config.yaml
num_key_value_heads: 8
vocab_size: 9517
hidden_act: "geglu"
attn_scale: 0.14
tie_word_embeddings: "early"
init_mimetic: 0.7
final_lr_fraction: 0.03
batch_tokens: [131072, 262144, 524288]
Each number is 500 + 40 x the weight over its row's rms, rounded and kept within 0 to 999. Layers, rows and columns count from 0. Numbers have three digits each. The size before them is the row's rms in percent of the matrix's.

# layer 7 MLP gate, 4096x1024, rms 0.0565, rows 1773-1844, columns 832-895
100:475498526506519477518479525459463505476468516461407491530534485479527509514521480584493470515513501484516524484559461461545488493489501469516472513494457469516490407514534507482466510473465536
100:506486524502500615500500540508557539550521526546506489523504515558460500579505509461464498520497507545522492465494525497496505409557508492554416534435511523514603526441452473493510504472504507
106:531470431447424546510480458538545500455476497568509476494439572428462464468519441530522543505461538464520397459548495563560512481528481456491516497488518540477527519472508517515571567478546460
098:486482478459507492568518473480529449488521532414511530557416494472533562427512460468513469533534473491522527457524494458473426535473478483584510507522539480546493451502519468535520513577469494
100:491489484511573451460543480546539521494471553602558504525498481453523474522519496545492451480471457454502477559497445541518476479508539479511561407457523521488525489503431532554502515518524530
100:523476466515501476495516498438460395506486443524530433487490572562546515494532527548532442495558448456518449484503477604558540535476475481491554466493496497511446536504507524432534547538430525
109:482542478385504508471437504543498562548466477474483501541469536499526571529468506465457493502516458500508491507541476450483507480476538541478494490526569546571508480469519528486477509542473497
097:514562529532490438422507543504512520480503410483490503518517562518497434494565460506551479503462446492535494472452503517449424556580476540474535457494504588504421542530549551503542504427493419
100:471492528519482482523402446514520461503432454493540457539455462501486514479537446529515455534486479503500544506504495545467445534534529565520544615483549491531536436523454442499544533518504445
102:480418419502460385443517522514519477507463545483442506573566446411439515519392539476490475526550554558440539505526557538503465534478502557494512613574471470532500510512485453485443500530498513
100:519469509483438541490484466562485507451402470563564550498492426519479508564480483486577532471471502532553509509470526466542422466551548560494577478556517560497553505546514472456459499529469462
104:530590455542553446590440481542510526472459465501468563551413511420430508533565448505510484505448411483555480437477442588479479516489500516525547518486475434470466527544506480476535474512488517
098:489506502506524488515536488478540495519477474469488494593504565459439534485499504518503454447554580420488486445525568522595444453501523465431533482430503533522563510525529518506519561479502488
100:555521514534515422499553503523452460459463517491478487423460530442538515507519492476452537515454455466492495512479444516464505583504490498569573539466416414537470493524502424526519574502602551
106:478522550489528550463488443519497524502485474515498565534466508434495510522487467504469486474607474380463488512473580504506553517451485539468471453523472472498561463500519549498477454444466502
106:539462556541572533511467571474464479443503480513503559543527510513464446524457552458560484549494530480574473539537544515511401524525482546493508439534502486488510490520556488478498504537494507
100:441504573535621561513540511526444502521460513512487492562495511468537469554409479498518554485493474450516472509515460532483547449550485429529515550501484485467529438556471552495488475614475488
100:530451427601508493485565499502518458475454488491527510566521489516461467483473467498426449444514502484548510517536427508490503465547584503501465515525516560479541487494498471465451505516489547
095:488540489503553514517588499431470484496483507445519501508478474503483467466499488573524514443481425567615498518498484534497611546433506512471398523456451521464495434503490439511453442495515552
102:492545497545534550461526508536486571540527548449484510448544493516476486489436491538511523497427415496481453462428518589517485540499532567467530507520451513509516452477483474518553450437560546
101:495470465501516474528522400535525466491509461479479434471471507443501512557451499495501518454518552485463488492529534507564488504497567514530485462534578503483543465487386547487518487565407497
101:486437531547489547581453478474472442478555526586459474511536505533413475502460573402469525538461557467444449455504433526540489460558527488498539502483479509508529506463502498453486534482537435
100:509469479530508510482450440483563534505502519434492448540519519513499478461476487504542531501495468483551543501542464519499441484475504506474532529522529528495596459556521517524558535554565489
102:527543409498495523424496538518513515512509495506582481543473473505465547531538513543464434454538487472451528555408531510398521500505514504466496529483523483494540506531484477519530506496435482
103:528556536488496488524514456496478564530539531524468507531401555541471568491447485495531513489532549508517539502460495486416471532478497522516560549477470539542535531429570578429547388481447531
093:532469523393455519620483530467532451465506428475490392506557474518507454500511496522581432483455519553557517450475519453471500472449496493494494501551429604545477507535549525505495463464531501
099:463435491440470469533465454466459512490479506506495591572399550456458486451533596458501462483549497507511517474481548466488529517490497593512523474589531502423419506545513502500495526432515470
100:569487505464438501456581460453474494527458512413483457516580534474471501533533546505536523506453535472557533445559562554588518413522490530530525531573499532435555538517617500513445554497447513
100:565520526508526460558524511489468466413486507453548560536498561537509539489493506527536500438523514480519491513458503428523513506470451541434486456536507475541474510480571523500501461521463558
101:531509469488551510527458555532459465483530466486479438521486549544516406542504434466521501506485515425509541529453471420576497477488480428594463563479540467547533449550484495600481496411511508
102:435500488496464441545372501521526479599542525501572560462526464524468483450470566484438502454556491442460469481444467548521555510474501515540556444474501564527548465509432517448542509432447482
098:555461492532486528444508412434583544515515520471461503487503426493520469519496486440511535512536489533545416493427466454519473465514517466505500527521497451493539486564533417548486542506415475
100:468463532496527424479416534500487490534473535520463515496520468399463554457470420472523473557492508557534559479484530494534573533558494507525545432459518536423559532481478493424445584441446518
102:590513453530429501418471544535502509570537455474460565454526505492458471522547539443500541471465468494524463500487493474499416470519469614540528503517456546504555523516461536479516494446479547
101:483504543516474473531467514593503445562474493507493506516476525435555494531466424538451541564537546500537476517480496473463485555475457502587527492511490446474484513465523476447562479492554416
100:530498513491432491493555508499591454516521438546503473492487539491531534417423503505506500530446471508535519465508526506489457453574505458483556535449542486446514527425461471514524530517457468
098:473503516513501592467566523486440460433451489548500536593502523517485489539424504428518504528477492487484452520424506428514573441467475543508474494537551533472442499509459515595520466465421604
101:509482509475450532498502533586508514518522526461529424467524469444469525514559573500545425551464470506471513485502478499488393508507476545457485534456554517521439482606467490527488487477506514
096:542416542514498420575497460472508459468520547414452515506533396488498556479514527449535484439479495451517473491460494486456478482524507537507576466565490524475518483523500544546477533439458493
099:491525544487490535461513520568447554515454524451496486429503489458484519435454496479420545523547557433464468561447483490475530461560493470510520571516554536466428470548441438491503566556522550
099:560524486513566468480530529478514479478493520507494467488475481439521517479495526501488490525485451463467496551471469506501449476472493476515486449507606519413471491490392557440498469510471505
104:487558487542481495488478512545469552466459532536501554538445481467525529501499507538546475467493531437450535439456549473586539466451421472496535500461473498491517476556456462587506454504476434
100:501524517424495453468533493510478503449518500497499503507506445467474437442464485476444521508538529501498521543555520504441476509518464437430477468525560408444461483548498476529531474533487490
101:486453548499532520536494516518487493566579472511523495513464465513464452385504469536493556524507520530540397504430409476522504485495503507441526487528454527489550479478417510507414504518500492
101:458509498500542578565517484502532512489527493502501424500447487465519508559506467513467505517563555504443524467477533481456479422542528456599493473491492455434493522513473458527558529547486562
099:501561563493514486458480490456424510468521515517455496497456589543473511516491468484520470437512442472514447589565471482458526544521508519488493456486486486511513509536452442485493561540474488
102:518540529501537493420480532602461529549512469502588505546561539496479527508419460468431556533504521438532479492531564479515448495490495449511542531530525483428506490489525548472552488539571494
100:492493517493479526474520531512574460391477474465508544463527522495502511545485458469474437518521524585499533421501445522484426516540498537498492435547509516512596442541490482518464457505456505
100:548414441442519513446534545476541471465516575505470581532517510488596545493435492485493543503475496499564390480382442531511476464477477517507567498558530528488460489515556406449549441493492529
103:477537543499484471501506523571554448518472488483521486478494514504488501469497460491476492523537489510464495505448431514464615513479489521501462535436478533560512555550486514581478475544487469
101:551529543503485494568498530461458530450544495466475553519444492537477531501513535444442538578508484522509529423445449437503465504547512449527474593502473452555468558486434405501544446505556410
099:456476515476535478432484467457479436453516487553509536496487506473477551478537444544514503484525465521512524480531533543478494518542491540427532532455567547546509520527487537484388612512510462
102:523544417537481489505478576484531562510543499503492473466499452512523503496500477534574564511532423525451588521437467512543574550520488515494517534505485526546585529541397439498539532420448496
099:435486572525470506503482504558516545528419520510479488397452560511467500506468448493429488532476476543448516498506603498480500536557503514556462493494549491487488508488532439525523483429532433
091:514469516516473554450553534515485520534458506452511538577513510482445487517536488500409453497500420565478463484470499495539553554475531513498437468453493518531462491501560502502539493487566566
099:471476511478536438477554440504467423557434557441445522523505504464477465543522520470429496424513498530574514529450536458547512548437472545494559519479501521470547447499489517538519505520449475
100:464527565466543489515501465505537473531495510483500517517512468500477480462476438573529494466555467548481483506536508458453466522529566515400540468476513461495536404554475449378587495539531569
096:569506530489435496527554535545502479534457485532453480480528535477534485476485431571507532460497558490543497419555478539478583547492462432508531574461463496456523486550516501523461445494524564
100:542418479556545506492557487469540496532485519485538356526425515508442496499502514524474510466532516533492493464507434500492469489464516477507523533501454497535451539529503518392509504445552517
099:476522560506532440501526490542490477516506477537437463574538525508569458487500441489481553443519495537501515496490560527545448514507444473509481483574495523529494437559512458511467526535534487
103:508491541515471468526396548490489431509470458482488468496528551542474484591496425525467503517462495507520526446530527493579572446417579469455512499533521469474438425493519575469540461491557459
097:523471520502516503393544459477517436564488541593527472473522485556460622480446512563555492480461501532556492510576549505555470449576483439525472471523514564513523547520496521502489508556529517
097:513549409535548498461587434428402492494545505467537483453476429523486510449403539518499518539457522591492524479462517554467483456533535552505442484455495492539492503524504461483449488508506461
102:419508515525516444476512458556485428533453570544540504466486491516426474449428516518490550518465469478476570515428482482558481506484477586503516520498584527479506566562490495499487493546504487
098:562546464446441575518485505490482508511482500549544492516505570476447500504543543508521465543525534540455517535511521428506428510531482424552480485488463463528601489508478467497462488477479497
103:555486481512584442540533509522523570518469491542486554514493377519500547463607507491535456528474486534537452501534462394451482496513488448467407482524482473496533450555568525572507493516583505
101:553548526476448554511491480521525471472569545533475514518495517475484510490508479537561530438571556472463537510509460511455525454506452535568502503511494499494444520534514518539485499455485456
100:504441538431529498518479463523586507512528461555543441494523519547463492555520446483476486513551405471535532454527520461472414490459441547511457446525474513534492492520469499527494519542476480
100:462569582503542450492524420454478463551526489433549485427514572564438441457466475547516453489552509496518491470436505585532469476435495546577574530459414530472479484496525482497560469450459500
100:517521482543502555506570488565420476474485521482471511468424462526423538509555485546483497502461399499492544518538515500479483443536463522553500465475446543482561468467467535464453465546482490
104:539507497547535462516556553518469446517497469500387435534539435524468503498465488516548504533503506482490533520490459515524465488535531471533520452516521474433455494530485518467511496484524523
094:530474496502546480572458476569532498500538539482524482506503419427498504475511450467433513508516531456481397510562447578505533461440489446474488487471499487473536506454508503473493496539478517
# layer 7 MLP up, 4096x1024, rms 0.0603, rows 1773-1843, columns 832-895
104:554482506587518446470509557482516439466485443472587471465488408496501456516559526494472514479525474452412550467534454460451527453519481496524455514454531450463498572454490495500548502557521444
101:465461582556552456460539506478499488486577504487495555524472429495544519482506482486451552473494538483449553470463484556453460520540554509541467462524579466464588500498597549500525478490491478
106:547414519473449604511461517514490459522570552548525566524483491439581531515583458495554462478403527502425485537502518552535487494507521510436482500487450525428468508495476477555552527536519486
095:516480523572524475473424538504467494436484646509590511481555488449467403490518525605513540451562530507466569521524493569462511552475515523555528589513480506490487466496518541588453508529506469
104:467507531524438440505502453450483451525494494517548534508491448499538506494476498507515449471525510466483616513488426464539626512513446494497538508504537521580511476590441542527467421477488571
100:484540491394541402506457470506467520515556550475493513440510511504489488565556544531550543594514579425549492475572574491467510476521508507498446575516477503516501493564508500538480438424558520
109:504543497550493468582445523485483526423529476506552485484490510505504406535447501508501467514496478565500477493515476527486540517533463538452487524559495479435440476492587475553517508508512505
102:532540463475467529454555504440471511497535436578485448527500490456455470499565517476455519470478497441529541493484511564475398498530572500495549534482458485471515506491514497442414483459582514
103:450452503450437517609520468497480481487500486442464482553429469489468512507551488470489429442524481486513486502579546517548594538513526560535561584477513499483442518544542441493475481492486457
101:521519528512534472510499505583473550427499495451489510397434508466506504534494463448530531561494520443571523492463479525471496477484606548512524447555479553507527483514522554580510479493494510
098:528444521457499459525472500524570559487546479505542464411416496460506494514487497579513471515485488514434519383494470430478510545578549464474517490503500501449556456526537491497430529444537492
101:483479454531491510405437447560470476493427487521518495444498412434490477503482570511467502503496427488494502488472447524464451477454425547497486440604497480440502470470544512533520477483489453
099:455479427533603516534528558546474496450612505554492499430552414475541501435532529487468491491517514442538515473480440567479498539481529518522566499536503441554489567497450527498472529504453598
097:523466588536534491470461519448473423485542421483521464447512515491473452533542518490564502455487559550491425468465491489484521461493466538503558532515486481449433424482487562503544455516475479
104:442448512507446587441483478459490528535475486502510554557494509506479494505503486454535523530538557530505484454518507531486516485492499473512508469474524508480450495502480490564541472477442490
105:478490551490604547462537463468511518454489504515505542486560544471449528550463537573468453513492509477502436531468465515508482517456480535475520465506507472513455592514589513509537518511528549
102:497490488449475401447447477540468467447457506485463476527490547482462592518534520476491514484542496488447549470554528504543421546443563529497464439478443478486498522421520549522497509526568553
100:583464397451464500438416511480500550439427592515509445485545568465495458469539552490443466483484529450448456493515476573474450528479540505608552547474464533574472559536427516498463535502531521
089:510561473543548498509566493537490552460527489479493458540477442477527532507483457503553438489543466566488535546489578502453566486519497520537528488479489480475480487540548431428513527517498512
102:490528525524512466513463447530586442442426598526465483505502538476495505541508455399523477553607537509490476542526460479546550446471465459536497539468505513508445499479446650485511547541445521
099:510500466539522449452468475495594485533555484499552534498547527561492524544573565552547501577428473519516479492465539521494568509436484572542476430461470489462496527496535486476486528409506517
100:459514502554468456461516415537442467565506473452587568475496559419475525436582538501455463531498432528472491510528472507531498497538494489464570481557527473418481546519529524483526481513404509
098:505489503504514439498580474543457481474482514537543467530565488514496526562522548461478528504454500550547471490476578568579446479487418507496486504496539550495487498419480515530466485466506503
097:516536544507499425508561477518468515502472477481580496476456519528442442496514515523511497516489468523442491460507570474541525522538494524469445488494500499520497475576486417536496515493448551
104:470494475433570488526512518511518546444516517421428494467539606532489480502444444437590539516468530485543520410473492449474517538429461467528457587502432555521600497497561559465530424526487495
097:447500486481454505516503469512416535454447437468556488536507452426518530493497556542588451548519516536467466529479475484469487490494483595463427553533450605559494475448547460555552509443458512
099:519522452512522573608540423483511501478430475473487540500467498496434553498592502473491417463505471474535496501508526542530496460422487502489522520496445557518496462472531496454505414482550530
099:482573414515535484555505538508492546534474498536529557445498471546461495489469513497504419531530523480543496543514490542500554557445544506444514470498461527479437515512394560506585420518459507
104:464476460472479523450418486556588518568527536468483537439506454523485490524505514507462570415429574471511537459471445550543478428502510571508489508476526445460463475487457473434521450494461500
102:568504500570491491454494498552515552498629511510497501497476542512486458589383575397528500472481587522554498472551585487477562564524579504538518546503442518488507532525434458433471499494506564
103:479489439392479539481486462512438469493475483556481539576482498458519515487459472513484463598469499433522499508521535487476529432509468424586479488497594526510546486525442535472493483499550540
098:510484464530525491430516442473529553578478493525556523494545505509488490473551532471437490507441473514498514497491519500582453461548446486505449515464559567603547516505585433435530554501499479
097:553518565481552471477434540469470555440497524499462470516505449499496489507530500482526456548482513435459476487434436514546512520520505550526436487512484488470511430591512496588524543513494518
102:497424473511520496489526554545414532516537467509473495518497466478529439557523537523411547536451530480434481546506547479429435478607507492494486478470503509557521511491539571512458537518519542
099:484477518484500489458507517583522511486469494448539495500491495436514519528551455504521509504578574544524529498507478470492600426467412501572582546512472597495471425547521453444555495560537545
103:517449499483547426539483561468589489468471482491511523474511507514518496486417526529515539511478520478469515538526509477533431507571445512458579519478518479443518444405466496448530459532477518
101:484507484571487468406531536475553513513580562518536527517489493446484574517547528449498452546500527447510485540535539500494472548530515519425487605541512515467512433530503581407468538397459497
101:546447474427503487443487497493564516389408491503468468483529547505549553558556601489470523517533528540478467527465533508482475535463509469573477489539592496555503490428532502471508501487463435
100:511544454531525522441442520441550450579495425552514438534429560515485502509526530495566552509461476487462531472500468524463475497483522498500527425461503525560487536521555499565471530472524482
099:516436430539512514524433523453526476550428476515540487477503472497508468491485519516566459516605464554492470500519528515447534484534477472481508505434538456477562548559370476537458468465491479
100:532525567492465479483516514503525531538578539414484509557542461498466536491498380424502486545470547565455449500531546517545596569513434495528520504450465530526502464533553517474548469484566533
101:545468479476510482536525539501455463450487509533499502424496486450523505477542508438526475477450582522489510522482548540435524453601473550502509518424574514524493534581585511440442495526560593
100:469550498489498418423434512570478402453521452506573455580478519542482418440536474472549483513543446489505493447549499527503497558469441552477559435503548375441490522458494486515532444515524484
099:501535577475475525520520510467468496450494494598549497515483494462489493533525466485636476441567465504428499502496476463517546523500498567529484504497521427471487567528422560479528494465466399
107:571485513504523450493584542516559538497481503502443534455467471498511512446470482468440487418479495478473464534566466474526421499548548465508502515517464481425550500518502503515593515453470423
099:418506439449550460539511518507472478450553518596451509430441477445462480440496486523555540450498560442446473493485469523436441553437498475495525446506472470515536477512552456489581436530532490
096:424477509538467519387484451466524495401508480500546487424438497532525533465459527427480480492514487519494483453456503428534473487449560495488496374505407492465513505559445508539455543423552542
101:472480469464484552565498499503546567521509498591511535471553481448428573498485462460490532466514527501491486512528454521597471471468541494514512520506464492485465555477502523469444452554537490
102:504539507540473506592564517530490477512554482544506567538535523469477488531554486468482483532415515511492546553519479505523455502552591465524537487460524512508453476480548565502513564558481494
102:504488552466447499493484519581509488445473472532562566452477437485507453446485480465468552543466461523557512521486467474477522469502552517536443538557465510521483505541499399519461490477517441
101:476530518467517467496509509519477567451460509620512539506510541537402523465518539530419572595420491485404477463497466510559490448484470472518516473550498499519458450487484503507475498460536500
096:546533515495546538564415470495521492549566517545498441541488502490497539576459544497508491470493562472477432506523470535494557435529442560509433434538506475478549524514520481532519498475489510
100:509487489502482478474504446521468496532551460544524531502497466507467522481445503574453512408444553524497512542452558408573480467436450527575475495534476515491551489502502484564452466554414503
098:462465501439484478534481414511557507546398502546572453467475519571502515542508550485418488485542440540554588524511582507470453471495498561436454519474520460452464490438455533528429490440489523
089:426472498519510548541490552459543430538535469504596478506471429456533510449453525501499466451536529446495514460578514529408521491559555404519479481499400507525485520504514538558456532430441542
099:508475498525465468555409484452477448512522439479505531480489506498484531525536500486522551477619520557565474510567506538472489519574455491475504462540554495467555463431572567559520556460520425
101:465487520501478531481499485471499516525459476440546406553449531480495507540425559492574469446424500527509502550476561485475472482462524522458539560475605564506483466507431538493528509487518502
099:476526544486555416495483542537537479464550514578466552577513518486575489486521490508479576505485486469437454434488455518513479473418549503478413516544492489492475513498470466514574457490505474
099:520538509481519470494509548540537415501498566412469470504579556516614478546475595535542506478437395535485532500594467520462464484485477510496544521561480461574425473545502558512479497494471502
098:476503501467453550470462411537426520532533508545474519533586442542559511572481534518451493533548460468562524497476515530490498498492544546532474504458536474476480457518501442488522479531491531
100:528480553504524507563500488534459452572546509517479490506489472568495515546471465550516480464509553533410457538453494507479508465471537494511521485553478490466492522522534459479497505586554469
099:523634458500556481519473527491536530490465499465486537527521502432422513584431477483448569423532516518439527479514543492431489499455492509507491492437390479493519465448440564486508476498533482
099:563419489477472503490566519469474547454467489534544500477485502430518523568488458477467557473504553512508405479512435536457498508505491488485534550556457494465531588461550523507364511505583454
101:435500490492478493522499474444493516549464567515473599432449502540499501534348512571458472499521549486471470565467491444500492450516538614512560420525500478500553543599493467516518486491478487
099:495504474490509520540486508496440504477534502494494483484510497506469531512488471466510463406444486508525464495518403471429568467454557520435574537580461521517486508568487475402498445514545527
101:514518452456468532547541529475493488541523470521506441381423483475569476533456488506510523534486519523511511570487484473509576506496486514555500489517591520509557565485526501538527453535468479
101:508535480511571479441522558534461526537521525538516482504490488502535510474517503440541435460492412508507450507509504542505482554460466473422485503487467498462555475459502449485539549484531607
096:509481495523535499488412496475536510533432424510457446529469593520563513454497539523432543493527500507436458465436551521506499557525485559490480521564455489420470499476510475510536404528507560
103:508544481561488515476482518515478564491506491480513553594514435527575512486558452495512476450520488505424495490492489475458462489512520566489519479552453475553555522510427428526542506446463484
097:577435418467511485490551474502464476537457423487512470490511504495510471535519493553491472542459480475537440441477578516532490473551536555493454550534556556461498519471494475530530548522448440
105:507510466495564563471538480528527486633456539464494408493522477447519571518486541494496478523486552516550545465498523504488441582551481491473449509501432464469474528485495414456517517523503482
# layer 7 MLP down (transposed), 4096x1024, rms 0.0589, rows 1773-1843, columns 832-895
102:468483482490569478516485510499509506488514536475460489496489508490565537526427515471441480512493450490505462515511524501512483471433481575514499526520476507444459483473468465489434525548532451
101:544513556519510501467516444468425543619504493487520466526460495550509534419452530496445525560561507507480507457458485527579475482495421511454532519507453509494539509463561505542459511500574456
098:503480476519473522547525504489457483457515396462537491545482461482520505515574486509523493506464461484496478498540514440586552487484544490516514461536484480480497543502527582520444564507570538
098:481477476465505544491474538544511550404511508527526510530488521575476515534457427478457561405448529477433478564479490551531519448449544476565532508391452489494519523550526483536490529519549556
101:453442553485515434432519511512531458519491543480497546542472502597507540544524555402591511483511556474561455497551494528474425530493414450484490539446524506544527525542493457452487517495541534
098:484467491533540475424388443527465497461536468553519512484516555467497516466613559489508492441571536542469422526520517512485413555560505524521444506492540518533477448568534518478489567514450457
106:453493434507472612446479542461461484471502465513493481443552552487492470486527489511562548522520481507489474458537463518488485536540513547458454504440439521495500538528524508468494527453519523
089:515436486500473500521491470464474516497573517471533522478503478545523558459507535442454529569453507457484535465478501531494442452477515522503458502477444488484515476493500516536416477522494491
099:581536493491501409465466509456534470541529525476535510522465548444464457528551532484434490517529484474545485524480518470443513452522420487486440462551483459483547551430524417506588466443471487
103:502435552490497481477454450489463476500475500538486553588574528538458474456532447494504437568527457429485489465453492482426388455509541580484464496502497438450518482600572514443470587490472487
101:394536477441477507497505504548515481405522507559491497461498480562522503529406527536526485475498489483513435490497595451460425520487450457538489457468569474532500534500561523498527459468402427
103:495548516456483600451475461540494542481456549516493499428552522516472510484495436505527422472554544523548513547442519535471509480463484540471451519510439490548476549560485547501481479499481506
097:476469529497520536416538484558547501482617528477487489549431483472527549450481486486512552494510451567468581522455491523582548478495502431531477500390402474523488528494477460508457463548589542
097:504514506475492498522501532474462491484431542449488488468472463492422482529481536483542513563497498554431517474537494472526507517479454441522509539513505508532496540462525489528495495512499530
104:418429541503383507500516442456515478529524472545481484458548529426467536510457492538460510483500472530489481457499437534434447558502559499458485544471526461452543489450465514529541467477474427
103:480449565420523499458437548532493476508480556494502484509448387506420514491496415590491515548504499509571461554465455483528516540533457446495498446513510545517489436502504439499505471544497526
100:539497463473480496471535501518506482461468508474585497487461514481485528530458461539507463547559506491486465489485531510490470540488517423518516487436531541538487455465507484503579455499529525
102:602481470521470517469482522485555475512517503540518517546469508500555479451485537485510491469472497476559557545561524481523435482470459469487487522554512517517617557561461443618527528433474497
087:461531567563470527505532523444446515412417467470461480513501577488507462449450504537581495526497542548515521485491550484545495473559476542444536450478449568513471495503473492520494498414508545
102:551499494469507470477574467505460419460518532393478557554523501420427462494620525503451447444524529435469474427525473499519454546554553478497495489460509523502452525422522483523498538507492472
103:558568571488586490496468500526483454512546554452553555528488517463479489467559507559561528513456542586532436519479499464482416517538547634485528519482469524545532469482557486564425486400494483
101:496494465475532491491471503472459508533519468506499600498493506457593542470524485511480516463549482545502467540438458487506451485444529554541505416489491516486509494469499501489525518467531524
100:536475582518448558462533388495526549499529569531506424465464483535561547510450514426448595426466454561464538577479480465503474487476489516447529563540555518409509482530541520495464519516514572
101:466479526453509484468558494530432497503527543512471495506463540537456508496590588537468566540476516532571515546470576536453424523533456504454514569534547485486460618570519483504477468469466441
104:553540492447508482469534552519449520448455520485492414511498580507544483518448541441518516505490520480488545526501468491504427585441498576509500490509490524517468504511522504515522497530458526
100:467505463515482533516518571545551502531478545466497464544469594534498434481469518522485426526540536467586452464504509562407480525524481443576484521470495533478543478528457482492507497501527443
098:509483492533472469597524532448495533471444402595471555484467515491473479506503451533457509512467556527446482463497450516486481483470601474506569549403444504438458442478477465528501489444525546
099:436469522492540420409557442500477505451495508477533488552501491462457418497509493530464460513493526508523390525545486393538513548532523498492541495517452486474567453477413522437530524530497470
106:591514484532519509388561490537404470482469446483432497526534562496533543450455554515543529581443587487508483487455468463448547453500528512513449499538481554426440435492540480478483527514423552
101:546461506496497467471463571487480497564488511423464487486478499507536536502434456533512435418528526468446483530509563492496480491478510530535537555517465517533516490467448431485462478493481421
103:510424561491528463509547472540546488606415473525524564536508511466457444451477477498474580465499577478563448474460446450562500502528479454502498517539505482505519503520451451436566494513504529
100:472405578493570518498554456456492499488481455473518519529575512524464458485488519525476520492463469493501458531497556483466512577448490509494468519452511562563476423518514525497484532474471527
097:512500520480515526436538492568478455415450497485542472506565515570578513491521574538504494480420454483504494488524491540544532493503519422482522483457482468442506489539514505502490541465523477
100:539472482556516460498501521528530539496528500534502459469431481471523464457571485489468462526505531423444490507523506438528567477503554600585454514550538566545554559518427445532462441484507561
099:477379541425434456602496444489566498513520482496534563466429489508506494533483530580471610488449480529497536499524527463515517485565444493509504471488475465495496484485522471503582591525492464
103:518517534469489532561540556516497486496490451554512500525453508450490495454470445514427537499495496416463534453489479538465480511543497540524509495469496512465539530496418521481475522477558510
102:500522531511409489548527532473498477496437500482514480525486542465522479529458591464523491484537480481633499528513468548541447414521467533549530523544477484490545512508490570463579533475381468
099:519509449547479516514397578434501489535580507543443529443520489446514455531539472599560513544504456465471508480567564488520510508434508511463504539538474465514495491506515499451484418456478520
101:473474491533516471545473513522434529554544513473480521524531541577502402501556442584497465562471515597527527520552526552423564529475473422594463493483562492532462491419506534514534520431542490
100:508488464517432457502518549472523419543532454521457489473589512464518486505485469533452462492520507497528524460508458494510501497510496459470508502437527458523425506512453539470552571492519516
100:484499527521490465536583503575472511481530455462442483486543520450553500493546489492499462524565521476481499545535452536474546514465555541492513522500535468436550538459538529554566516498482440
101:480449485458472500453457407483443420454578486522501381485480549560537596514509560441524465508463526524500504478452530490417541461612448493517578486482530472458473502505473533525458542526501426
098:454503482544456453479554497478577469407510540490454415535462488499511475511457487538447513541521430451493471586535577499515546463458458493538537499520514469527454571427527510463522452533432536
101:544482466473547486503479452527379500482502493478484556526539572513507482605517505524495500553491512483473525475543507518509462507425514528525531506440452495532512539467432462517524493473496504
105:531606480569562488452549470437453442484560532500484451550527496537464476392484515593512467529483533550414534484451527459503495538539473509581458538479541489503448492532522523525522542504525520
101:473553415452522513589512532419472463498494554596495406432567447509487520547482526546498539439457521461427456417512530519472486590532541558513432536522542522524495431599542575434544469509462538
100:538439494522412493473433550489515510433502538492482513526530415494511575492435389469520532495506547543550536496523440517507523484475523502557460483544518527496505474580507519564494474434458482
104:463510543476528534576423483474601446423505457511457449505519532482557470471504447484515556513478473432555538523507573451442508536506550481493451497424434518549438529509443465513521521447548415
103:507500520479496500525501513491489537566471443543542511446433517504472467409533519462485544489480524438504497457503498463559452576494436541611515491464573531479525515502479474499489550474452517
101:506535480463465472482457536518474463444492525465494488566503496456497509541481470543458470515522527434482518476373543519472519457459551560468470479526527546576449475448493505518472496393509524
105:452429530494544488533563471523530487407475549396516564601478507390502536445552497482447524519480488551493535451503465550444463522499525549541522492471541463555545550472460427520498484506490518
098:505525483537570578515450488461547546528451435528488522583509487508462488498432426474441494546517457485534467507463561504524549431506476499457500505432460479528496522395524491471476545475474514
101:509475484517520498515491533504500467547543504508506457520523521547488432503519483594458511513424501534481495448518483498443532512523487515524566498523523481516561530529578538440460567597475480
099:415413492463526452506566502459503528500461487477483493575477499449501508532504530502369468490561451547454510484507538582515484530413520463485515461457499462480484487473489482500473490456498446
094:446529485484527508455399482500561447489510472439477522438517391564454494474453480470489553444531407453434437525501506456492508495491471491516458440505562470600451457526504477574506515478495527
099:501463532495488512531451549505502534548501542400466522492510481525495496519443447490551552513482456437455466508496512523409453488447458449455528416506517496518538482496505443440550556448493436
100:524534486422541498539470500475554461525514439488545522544458539498527520510436485527421494528511484452503510539508488496505450517489466460486522538513481457505545487442503571442614508435489535
099:493476559503464497565593506496458495458587501547523449539523484460542526446509459399481508489537616459580558474476453487496488493525536493488480456507503596521467549526473557488448541498475506
096:427488490516483529455536518542545494516452539575460492477519456541569478400466546494524550525462462490537548613573469478443469516495536532497452571570501488517550511569496444537571518543519517
096:509545509562523500538508499524425522480567518512507485520483518516559513409468531498445543553558575478499464491592568547496469487494459441491562431485549445517513510518557478510511478489494460
101:503543561522494589576526479480462492467568412495542556527415481523487473448422427514549517493480541477486439560458489480470478389477448523539508477502489489531489529486422494556491525522476395
101:509504493554544515519514497485426508481510465471515460542466406491519462540510473551492510500529455500493560560469484513524487521548506487513546510437444487593570519506484458467523589493424480
101:507548610538498462525483525435439511470459469486511440495461541470526492571493547544508520532541540461567490569492472529560518501496504495498560550491546528540511511394521491498474492538486501
102:457447505422529534503522448459511405532491505430496568501548545508462513547542562483508493530422476479520517458411510464535461483537464599528546472549501525556547553513564467498464550476496540
099:510433516499547496452439493427553538536419475471517444490479475488474482451519533543498535461484477529442533525470452486518520557548472521490479438464552485539453407440472484490499531444513471
101:480455524480489514557497425478557415475449547489511521486543511527456433395518553454522549550553499537494510538461504529496469541499490500522409478494514472561474514476547456459492508484571534
100:518544560535500494446431469441454494467523541458542543477421406483489536453557510521524539485523462441522454556617500508517469514432513522510459502514483462503446592594461508536506477456485479
098:491484484466526455482468472419509458508483444483556520420503510486497513470593540456508479489479482497510543509490518564520584547478591525505550467469553458469471505538479570543418490495523482
103:497509502495458468526533487464472459444549462457438406444505510476549486497436515502481500424505500541466608519502531500510463463434549492464529529563479523526540503586437483526524457536496468
101:510512489485500480501494553531581559478475464465462482408495556549484479521556529495520515554523538469463468574493495474411472454513495534404505548469463548523494449500498501481516454561521559
103:558476469470454550472450446511480431489450535494457475535498436475521505470496516538419498471504490541448438468524542508467502541525505566434504532496423463453453513484494492476510492509490555